config.yaml
n_layer: 10
d_model: 64
n_head: 2
n_kv_head: 2
head_dim: 32
d_mlp: 256
vocab_size: 2048
activation: "tanh_gelu"
norm: "layernorm"
norm_place: "pre"
norm_eps: 1e-06
positions: "rope"
rope_base: 4890.0
rope_fraction: 0.5
qk_norm: false
attn_scale: 0.177
bias: "none"
tie_embeddings: false
parallel_block: true
init: "trunc"
init_std_qkv: 0.0451
init_std_o: 0.0
init_std_up: 0.0451
init_std_down: 0.0
optimizer: "soap_variant"
lr: 0.00655
lr_mult_o: 0.988
lr_mult_up: 0.663
beta1: 0.95
beta2: 0.98
lr_head: 0.0148
grad_clip: 1.0
warmup_steps: 200
schedule: "cos"
final_lr_fraction: 0.1
batch_tokens: [16384, 32768, 65536]
seq_len: 1024
doc_mask: true
train_tokens: 158000000
steps: 4587
dataset: "wikipedia_en"
Each number is 128 + 24 x the weight over its row's rms, rounded and kept within 0 to 255. Layers, rows and columns count from 0. Numbers have three digits each. The size before them is the row's rms in percent of the matrix's.

# layer 4 MLP down (transposed), 256x64, rms 0.346, rows 89-138, columns 0-63
120:089122127090087101169105137147089147114159150139156142141139126118136121159126124171119132164080149114117097124148149102110161126133122134126153169137109159107135154102116133155136107154098189
139:143128083121141113158106116170144122141121123162128125105102134195140114142193140099133088067076126144133144107142150149120137153126112120118099098104134145120106115121140146141166147141147138
124:082149081139139139071142150168097100143119168147125122093153154139158112135134126090139132120096138141137159130157144151134129128140118126139085136088090172126128112168111131157154125156143107
111:167133134132107169107127095136136090126111146120089139134107127135164134111138097146172091154133157101130164104100151073183126125149163108104088156134139117159141138158101135142141119156125128
105:135164129074142092098132128163122118121130127127065114135133143138157135122136119131128105134107123164132123103090127153117135166144123093162093120100126087127142101151172125165188162119150129
088:097094135151103116120095127134151103144131141118100135104128156134061142129110151104101135077131143103112090147156145139118124183136142170115132117095177133118129165142155164126141087117117124
083:145139153129155130138133154122179127140084117167164183140130141082095132168151135120122140137163120101148114135143116104154128166108112141121126114149143139094107127116084083183150112115148128
088:128150141160126156093099147116094086113130144147117143155162110145134119126094139106144124117199151139096132101149167116130120113109147155116146080104106105174124151097166096116132131102116144
100:147129116144119136129097105167123134153080133110176116117129112138139145170122123138091123116133146133096095128151136135116174173136129144143157132123074135132106122148096058165124124093099155
088:110144133144139127113097146117119107126097142116125146098111097139129108085098132124098153124090102113146094156113099131144091124099178097127132120103114088095153158157116159143154186101096112
098:150131141127134100133136123125114119116107155143107169151109095156121136104131149107131132113151117146153157178116144037171125092149113102088109121118159113129135158132145160144162134141151102
116:137090101113101130115125142139142096147165111134163132147119123178081149180119123173101122124123131105195165142117120140084108133127144139133159117157151138116128119092102104121173125119144137
092:157153144099156116134138176121126126151143148097124096099148108082158088158126151144120096134144107132114126151106113108127112106129137093155103166165120112130118108114161145067128096159094151
110:153127129092129133109134105128145141169130114172119129089124138135146154121132074153111168129120123122148103152114121157131080128135131165064132148121085097161098133149128101087130102097127098
092:132156081090146130113118148133152144165130110115112138127096113114128193191135127116124119139111114108153092115109123131103079161167119164142093132134121122125135108135091120073139118144155139
093:202113109127098110145102144111163127092128076136117128139163142108108159117065138159144110119114115139117139108096128172112114125133127111124153116105131101134114140126099089119169125131166104
098:133143127136111144126119081127161135100106180160158113101100126140146126094139129117155124116073089142114110155148132086110134077165130151082111125154150114098113113093109163133116144145147140
088:152100144142100115116123114147142122107110109131158122101120158128149154098115138131145144162047125100130149140127115142138137140156102123099115124135143143161062172134151154124072166137121148
080:128142049157161152158137128113134114164110155112087119092132112106139162138153166138143144105117145131127140108135149137101123077085145113157152108137111160157153117125093107114117116129117093
117:181049083140134138150117137126135149140157120146129151110138101114139143088093113125096120130087117163146123119157108101111084147138162154127131145120116136105098121137149170129129170149115142
082:156126115155136168147142123094121114151122135107168130153135122122126036131119099129146099112145124160114125126127100078126094128128106127114089081157138139146110125123141164110127153154083132
095:180099105123138106118131089127188111134104122116133177117098158133099112118142141115110138124123101116124149135111135178107141097135146083137170125122100168100158125155092165140161113112127124
109:149126119152164058112127122128126132154163122127109093154131136093134119115122143128127162131119077107101152130126162096147133168132137151128082118139163179096162136112166133112084108123125133
115:120118121140142172124137147093111128120138122128146136154139184109114092139131114139053138127107146158123161139123127111101168159119131098108155125131125158136113092120145113148090183138136071
092:113146171097135099120142100144139117115092100092156123150188133153112135160105107187142120147089139117137103156138127142160090137086159176106128116113140134152120105148147108119129150144147134
099:092123126130119132139138185105097157135090084120137102122103143084069101140140120090165164109133109160121118119168132132114124142117123116138107110118136092140119102106121173134141098103159159
084:168143134087073155151099094112121189123154109108097135147120109134155125132160130114124114148140096136109135096108156125140141145139119191080150089118151137139119108129119109158127146152128101
096:108111184155134091118136117117119101127109136133130099102145112127136112160177110143161125107126110111150135138115136086150153159124123144110150122109182085155137177139132154144172152157104166
099:133153134133093103113124079095121144118128107147109151119100104129123150126096122115098115101154165146150107094143113139153092126162134107100157138135095085170128121129097132127102086062152136
100:138116102124161143143145153108108141153125090157165145121158144104149145117155158106122116127133103161096184139151127106107117126112155092137089142186117150156130087120129106106153178110128150
104:093077114095128121112144141132083114082127151118121123126133129144135126122106140120110120110123084130168116103106125142103096111097174123148147080131119138078108181154112145121143132151092085
085:130097141178106103103114129138145085085109093117096127116139162150137103160107170093112148153123113137153125118078110151104171091133131107160100117115116132131156147139107154129093158143138109
125:100122121150130150137162134120120190127163130119122105161112159150141119147131127137162154089164122127125155152136122113129129155136111072124133112176132089158166066134086101129109143121139114
095:111107128093116129130156132089131113118122129118101134178122111160124086113141168097184131193117085137133137123167140101142155161121168142142104137130122091136139122111155136161137153164132142
093:114117148106132130138102138137153171139088112140120175103152120156150099128101165126149129155150105125132155133113107100156107134145157062126143183145091113135133161146099111097141138124105085
112:100160096157115139126158070130138113136115117103147128103145114134122113154128131071136147104108163112130129171148143143095120111135090168179141127110158115126111125167142124084080143122139153
078:091117101148140145099123139073105145095165134108126106147134127129133114109152122147162159112122168144117081101154092109121116104127132132151101131158094089146141117118082101120078158139100105
123:114077116089152132146113119094113121136165147126075113113146140081099142168122159129100139145135096131195174132104154131131121136128154140129083117101125132136099152124169133146128118114151121
081:114125152128126134098137145097127110068107158110136150134123153092124123134119126108105111120130136112080115167161109106086128147138131059058127111097108119129143130169103145127145124145140156
093:101131124130109144131123098152139121134116149128109072123087149153127110149116070101151154090104120093118114160144126140160133067097104092134133101112138114093102117127126080137114109112158152
099:108156122092100139127126128143131109125126106108133116094141148142121093144103139110113119130116125163163116163154178153072118121125099137140135150189120139165164111171174143162118125126085119
085:142133134148110108121099208180136162146100120153124138127108128127124130161129132108155124189149115129105137089130123107130183114149143094101152110089128112118147132141136137133114112117103177
129:142145142123154144128092095125136112154122098113159115150140103069112147106133172155120136157152124099100121113150122095151148168109101133163099132131157114156142122120182113117144105072120099
115:110137124086152131155146109131150098114155122143140128143115103123140127099160135176114137145122194127108105150093118104136106131084146119142087119151169129096133171118162143127135119084142179
085:130101132079128138124141113093169130067131098120084132115120156130165083134117156143120135143131125160129122106132153125133151149190148133135128085120082133132148140124168167112105157146147127
095:098077103150122108114093149094136154139130110164126106128125190182113099104108111173127126093125127117087170165121138128136096124128123122154163147121145158143120112096139122139145127146110099
090:140154153150131115168105119110090155138105139133150142139138182098084178114139146141143152106085144107140143164127101130084104110125152118091178123148122074144133105110122103113139129123122117
078:106105177125117114133133084154127100104116179079134107155110141114116096106128124144111070139101151132112090137128156111107162101108118150139139103122133109138186122136178138114104121128152138
121:162103126162127147080101108148136099160115130149119139086135125148111145098073125103127113125150092070116114142129100185159097111130114107132121103129106120144153145101156135105113126089150119
085:177150156129109096126128140137106107120108130145118147169137119094131126138130138168121152141104106082160094097136136115132102166113103138089172158164136167125119144137104146123090097112161088
# layer 4 MLP up, 256x64, rms 0.223, rows 90-139, columns 0-63
121:116102120120148120140162118116127134119136135121139095101142135155159085135190090162079105069134079126105133121169140143125136111136136129126141171158116141146130158088136108108138095161138133
105:123122135148120129092118092103128192129111139127128118149164143168170147154134168100102123111145126106129116129137151091081095105144150161125076128111116159131154091129104096122117154154101138
110:139132098101131155125137109082143132081133136120134145123127127097135153136151107150132130129106112154129152129121119161171178075142117086099187121136168141182120120128110108101109091134143148
111:160122136140113145144135122148166113130108154117157132084125130075137122151123120112148126144135117084140124130101153135128093100141118165148140145110091151130172149069109093136132105104123055
092:130173079125173142166170132139107142106093153144144082162131140117186133138133103121133101119143141126116140111133101126133139090117142105166121138162081127114132105145111103100147144158105160
097:141159133168121111113126138144087130145136134135096092121158131169128114121123092150136113138095136139090156133143134131136115102143102102148166148111144119211163125094142141074113161126122151
098:161120084108144104147167137101125168137141109127141089139129147131150121148158136140168151115095116122142136153123087107126147115136107100137131181170142167114119068148097129123179130141108129
094:133142120177107114117142168146158136115149120082147150130124120108150172153142131120143133093115126165149123178147125130156151142132123126132124109161068102138101132152086073102119143095142155
101:166113133098123132127111108174113160143160125172109087141114148120131139159141128128186125090137154167115117122124154129102166097152082147133148117150135118132092086096138085112110118127141146
100:132149161127150157150134074131115076136146138118131140127125153092123175132132131111156157111122121159135081114115166137162172117138138131128132077072139129119131107126101135163103112151160098
098:127139143138077098127069101139134118085101133172186131144161147156100149148099154091130130151129108138140154179111132133132123116113127123147119151112138154082156106117136110142131168119126151
097:095085096133154130146111131137125091106106099148134134178149114123093148094122123095088113097140140137169158121106144141122173124137116129147126102106139152087116106132079153182129133151104134
116:113132142133116149112134153120132130134112149123125105105118112108119163168104128086165147175077112137116085156103138120110130138127126170112137153151120139180103101174088104108104144102171154
113:137083146168141120124118119116121134081140124148124118149150128140140062059163134160123135121165146154102170141138141127150138130108113097118110125146144107118130147108171144192133142128104128
102:124104133147131100096107153134100124154148152140134123171179092202147095129144122156122154160124140123157137129136131105147054132097115129107089136125135095102114113143131103128108127126107143
089:119128117159131100123096112102126086157150095099100127105162133105122128125148131134140122145163164132180149108106127133104148162075131150131175113110128126117169073154108094142097141120105142
109:101185124118171131151127131123104125119151106105084150150143091128130106110156139134100143106180122160145107098137128101136119129116149146147097175110128145095171130104118126136191108123100127
111:140129169128085084073114142156106144091133128150165132138152142137121086085126122121132124152162104107113117143091099126118107178158124147143116121115184113093120134158160141135124098119131140
100:126131093133116126164157135134095114134151167140128170126134106098116136150103103088143154088119132127165091144136112093130041151136105149129113173118136134181145125120121138155130138132116123
084:101093158120162137084082153152121153123130118172119102107082151112106170144158170117133128138149150126128168102154140163146153124162100150150153137142142111117124124147114080102126127108146141
082:133165108120120126122126084127138137170128109154129117130113143075147161144114125120105110147123145168172159123099113167118167121162118065162106151110143141156123104158165095109127137150145145
112:123120137147122104082129090109101102119147143098101155111125136111131103080133127095116125135135106141104120150102114121124162188132153125130137117064131125166175190142114129121105140139115162
118:102166144103140116124138108131108129094116139089134134175115172120143164128108076138129072093098138133162125132142086160136123121100142114143133136125127136076083146152103124162136111158110115
090:146094112155159103142147146135127099092111170105178078122144098112128103153128148155135137153150114137160136127169134146107127125154077122138130106071142111119120147091162120155119148096114128
096:127132121102169193116115133097115074127161154101105107153129134089112124104171156070137133126148075157156116154116115127133150125138140170098136150126093118126147130132142115141145146153124123
098:095097159176157116140171136141108090127128155145124146128158110134132120125100115151163120098166134132176085135161124138103100131161132082142108159151124095128137168139131155097143122100115156
103:125128107125162128088135127153132091107120182091096087137130132138134107138160128127112132191153169138135142109117125126168129139129095105120118141134126120140129155130160175181081118155127162
096:141115145181174117109113137112120092111174126124144078155147118145117111124137099114126105187157110153169133087100117167137144140088126106110135112123136155114076145101143134113119104135141131
096:116095149151086137103070148118143144120118154110108124167147137130086118125121169092120145167123120146108186095120114145115134121119123135145134103131114122156159126154103093153083105138171157
106:110093082159134110126122136082142130131143116140144123139142134102106136125120113110103108145111128147120155145150102156113151110121179103147097110129124112179158155193133098067112150100129148
094:106150079073153144149183124126144136150151151140155147120113074091123103124141089160099102104132118140107121140185134111169104145138119146109144130123143150105088132105107123124151118117134114
112:149108136144127124160128137132098128130150161143142077126151107128146160157118137174160123069127163172170105094119130101120116109109091086144144143154080143136120103129104119110138170135121128
094:156168101140139107120131129118143132142142137154181094122096131133174137142109096168101094107107118116106142149151091149132159098123088101145100114131147151106083170138124109126153104100106155
100:127125123116150111123129134136116133147128132142142137143080157130122168126146125171098141105116183157161115148132118172107143118107112149108089094135160166117162067121131134125142127170133187
092:123081120079082173122130129123154138126164135132129103144172115168152133176082111110108121133136150115116120148089165130137081144148103129160110113090128117114138113125144118135078123123141156
089:147115148112086114132115102172179106121094129160129122083143127103139147113138125084101102152115081090142150117091141129149143115148141140142158111126151155117124137110147155124131096103191145
094:115158123067111171132105103104139150123132147116093140109148120115115129142128170145092107163131140165163179123085178131142091147149125176119107126119113142125104132130147118145097140166135129
085:158136100132120097152136092125115178163153113129135095144155109155150111156094102131124156124117130133124136077101114134119123110120133141190123175155138149122129096068120147092114131110131093
101:132115132127172092097127127100119143137149111122136158121176091090108126073131157126089087135136119154169155126113127126126102153176132148123107150136142096139118117109122178130123133108072112
098:157119127141137107147178112133110124120155171094141128131113102139157146130104149167147113068086140150109097138139111138155133139095134094128117118083148114142116095127146117134157090154173170
095:092094141121127138158166090107109106120164115127116137124169125141123157131132159168109109128145169145122111175120120114158089173090158143117126112125130135155113121115076149147161122142114078
112:063129151127121098147088115162120136111124143106105184116143086127103161134111122122150145139107119073173153117110124114130100170125086150142139147114131101125136109143153159135138103096139105
098:158129152106079159113105150111139130138152135133140143143135114128115118114109130110148132127143117118135173119069163129156108169128117190174106152147136160078122134172106085122115103147119121
099:123126149176104101142175146197111128156129139136117122167128145127121172119108100113117126138143138101139121135138132128126098124082086147126125154172193164115108128133134111152117124108141164
105:098148118137136137190141120181129086106143152125114130107107118119126105148128127159162096091097153139104105106142147138104095115154102120123147120101148118188149170095134134130089111131128158
096:121129096115131145130159104143117103115138124132165105117127095130135090113110105125094099130175122174107113087113161141141152132149134179175089111089130156126094160142132147162162158137137110
105:106142087123106128142122179091142160146142104172151145118159095129134128116144135096102164110147099134141128150123113107145089142148133128100098165136107112103085116148079118136161137110080102
113:114084142187138172140146120126151092067136125105139116104151112142123159125119103143141139078160126085148108136147103169124101101133124125157159097132136136159128133089148116129126147099134153
090:133081106152157114112122081131168157126142116131132107093134166144142126087106124130139097104168127140144194148119114143137137100131125081167093104100108107138140145114122124147165136127134172
108:136102131101171124121113163119094106115150140167127132105125154152113126085188133116108116146135165132107145116128125116131135139170110158117161152128089149166115134108137197173112133147151136